Each number is 128 + 32 x the weight over the matrix's rms, rounded and kept within 0 to 255. Layers, rows and columns count from 0. Numbers have three digits each.

# down: layer 2 MLP down (transposed), 384x96, rms 0.0818, rows 343-356, columns 0-95
# up: layer 2 MLP up, 384x96, rms 0.174, rows 344-357, columns 0-95
down343:178103198130136138112173135148132086148118172134119102089158111085112177079095136137124103094116164115129078162161113090101163073111122103160129120076168175129189113132130113185209121084094078079127072127129116085161127177104097131124100100110076138141155155102163143118094087186135117124
up344:113121146108158145069076144119131110114159152103136158112111153125162140133164110135142109113071090107112133138094119113132094128146086115112109088054115074100156178159128199098144141157151115126131144152092104122128148116133116098101105090141083113172191145125106122164188076132148065119
down344:125148117113120105082078079131096103118163140099162165116136151141124155154167149096117086114069111182137087124075152109108146123148101125103183124151111084096143148142145127135133084106171083116133101155076143119103182134151121118087165128180106116160154151082127083102130116155102080107
up345:135124057153092107159118168067144152121178118116131096113126076123124117151099168085153133104143063151165081089129147117100116071150109032098057150179141059190167188188058118140180070108144092115186095173093123154125094130095138188150161134101155078117135105136057180082144131122080159110
down345:131166204012222171096142110160134116144157168124123145150164131121172151167108091115095122085129127131205120177154028106105151156147140161153105083088083119077209101148119113139118211113102114061132122206197147140169148118155101176109129123146085034059167178106178113137072148138157142112
up346:097154120067068094110108083094136106171125100147117035117101121149176057045145129146189118177127143174108124135091132133131138086088165145090086129112096182189082161153066080092096113089100080105136079094140147104193211183125112184080129155128156123212137161125110143151162150134094095070
down346:134107176141184130097130132152128110162120158140096135170094138113107139089130121131124153144189098109092113114126095198066195103113180137109098158110140187122143196151138110088154160126222081125137205120191127151125076144135108153107072115133116118165113161118080170147120122191129094096
up347:139087154144108106107139102152112074103130126127155160134098126113132140084123169114094114135088125151161155110125143108091102125106095107147141136110076109126148103082126100111170101123163131148177112136163111115193127133133131138173127163091101157095138138131140148141133185138143134127
down347:137128137101130105150111141075145142097128149137100134178108169170082120112148101142151129128134158127108134182127175102120121159109146134131149136139133135133120132135133117095109155132143119117173110114082147150123152108128142106161159140090083157125140146109116148109151135108151154108
up348:139063150089112128113130087076072119103141065153140128137134080068062118102123043139180145056154112142187067163101122129071117147075187131142096080143107099111129118119162192107142120216079101134128124080160155101095161129164151070101134139076119116133141142124102085122125194132187071137
down348:111118169137145070119098113165101122149150150128111114141124112124102163153112092145150136109095110100103113106090127134119181101109126130140183101135123159145124093162181153110133144129132130154175115162131092147114168171101185041158109086109082115089152117062112076133095199193105156170
up349:105141137171131113110136114132108062184131106141100139151122157139113163167184117114092100140101202060126169103106090145161178067131111155034111101144151090099151145113154177120129077142127078094215075105187151109141135139113170115102115131086132138130096158131106149124130157123179123137
down349:103138149158192026128186143138162115138125120138136123107136118104151133186144164174104091105102169103142141119075138142125173148166185113105084130151133199111103081096154183146161174156133097171166039147195114080183162139181124048151080149140181099080121139169151123094149124151131166185
up350:139100102118116084108086092062132108147078073099131154142193130126121162148116082097170127081091161083195113131128189055145175106113052109106124098110139129159099157121077128096153088172161106199223094123156155100132061152099127164146149133147121142145119112179142143094107140127174138168
down350:142144107127123115159106161213152161142209106113123124138121137136090113110114209163111102096218118120088140155175099139114091115128146137104100127133125132126147142107121150107110140144147114148121108103084121163129209139156156043096169145172114086177139190148103122123151146133125127140
up351:126115183145142143135167173150154204173104155134073156142064116189178091073084147147184182081152087155129094162083102140084148180170166125151108095130138108128157161095129195124089066133110170147164118144122113091122113078078189111093122141114055177150159069090088150057130142112105170123
down351:065094132116140126176171171151126148092163190151104140117134101086128096058118140112107129121095131120092126094101150158095172141045091143118097174123082167155155203092116143068124080178087112175137141123170096147113127159123142134117195137107183097158112115100185078072147155107064118083
up352:127133138129177106107128113102174134066187063112147097129124110199140093125145084120074101159157099126149088129095165129150213126137121085097136142154111155173061159107139161107140104180110128103132073142134167121188143172151134120104131133141143077117104112124108128127178139105090108107
down352:145117124128110113103128194132117197159132103104188169150138164162113107170165105155094157154153130143170146087173153108124169167121150188093179106148112161150185155159092127108125124150164128122129160105114149183155093064151073144149138121173090153098128136168158103122172051124113106145
up353:069118162162172108130120097080119104116113089176142152165132091135112099113058098176149098138188067051180122111135157173113019139136145177101178090120171065140075110196164131160126100073085160147223139140096116126113156083117111134149155134151192199115105190186084173105196165067081136130
down353:110116191158104162124193161093068113094103181136046108147077157096108136117202121145123196193097160234124112121099091146100148115104117094137086188180150164117081166167078151088095139189161223151171127095109086138099155096115224124157105130066081184101120094071115111088146056058181085141
up354:129139184148178155180156153120054159072177095130117144130112114119119145090113154120089150116067105098129120132155166140203151076174118146112096183111140110130120155118097109137116122121133136105098093138097197115100187107066104186102141095095137127193132173176101197184157153106115088085
down354:121126126128121125151109071119124082103160139176098084157148118107179142150187128116108132104069141080088067124121105147193127105130164214063037163141115131140123103176097152143138154127101170076082118074112163155177153134119109149097121093099199142143110148156139157152127094111170104118
up355:071116127138085093202129148103079118142170152077142191171141175151098112133068087139153078205149131120127150198038111168125136099121103134121173166162124077126070114148168132159152128130135078081140101111064172097122099149111081105095126138061141143106143084164156098078105172122115154163
down355:129143108151081118158141194075093130130180111130158128191111176115070136127105125158118037164079133164204159123153112086189106132149057130172167209115092078179079122123094159119146146134080106095158121135089160046152108142131103086091128068108061131127147127127119117038118172144124156141
up356:118119143121107127136145131105141163083138135093115185137172194120116141146127109135103095131144132180116139102074114176169131104150124155186141066127180088155136088097155154085116163146069127130125135175140146096110088125115076124136093152108117100117124105179154162117140141112157077071
down356:075138138164117101109130133133089135093131168090153157106077185138078112132114155122110121215075088092136136119098126087140127152097210128165145100181115161130148141156070148124110109082135142173161123150130110182139114099146115162152192129101078133152072101113181114159138129093054142101
up357:115156113098143121096133088121164088097110163101114135165165136113122114170128135064116119105057109113106072139137097171136094106127147139214107110098157155149149124123124150148104119098118188105090109124103140128056187180137143136116173110153089145111083104126156125136145138088143092162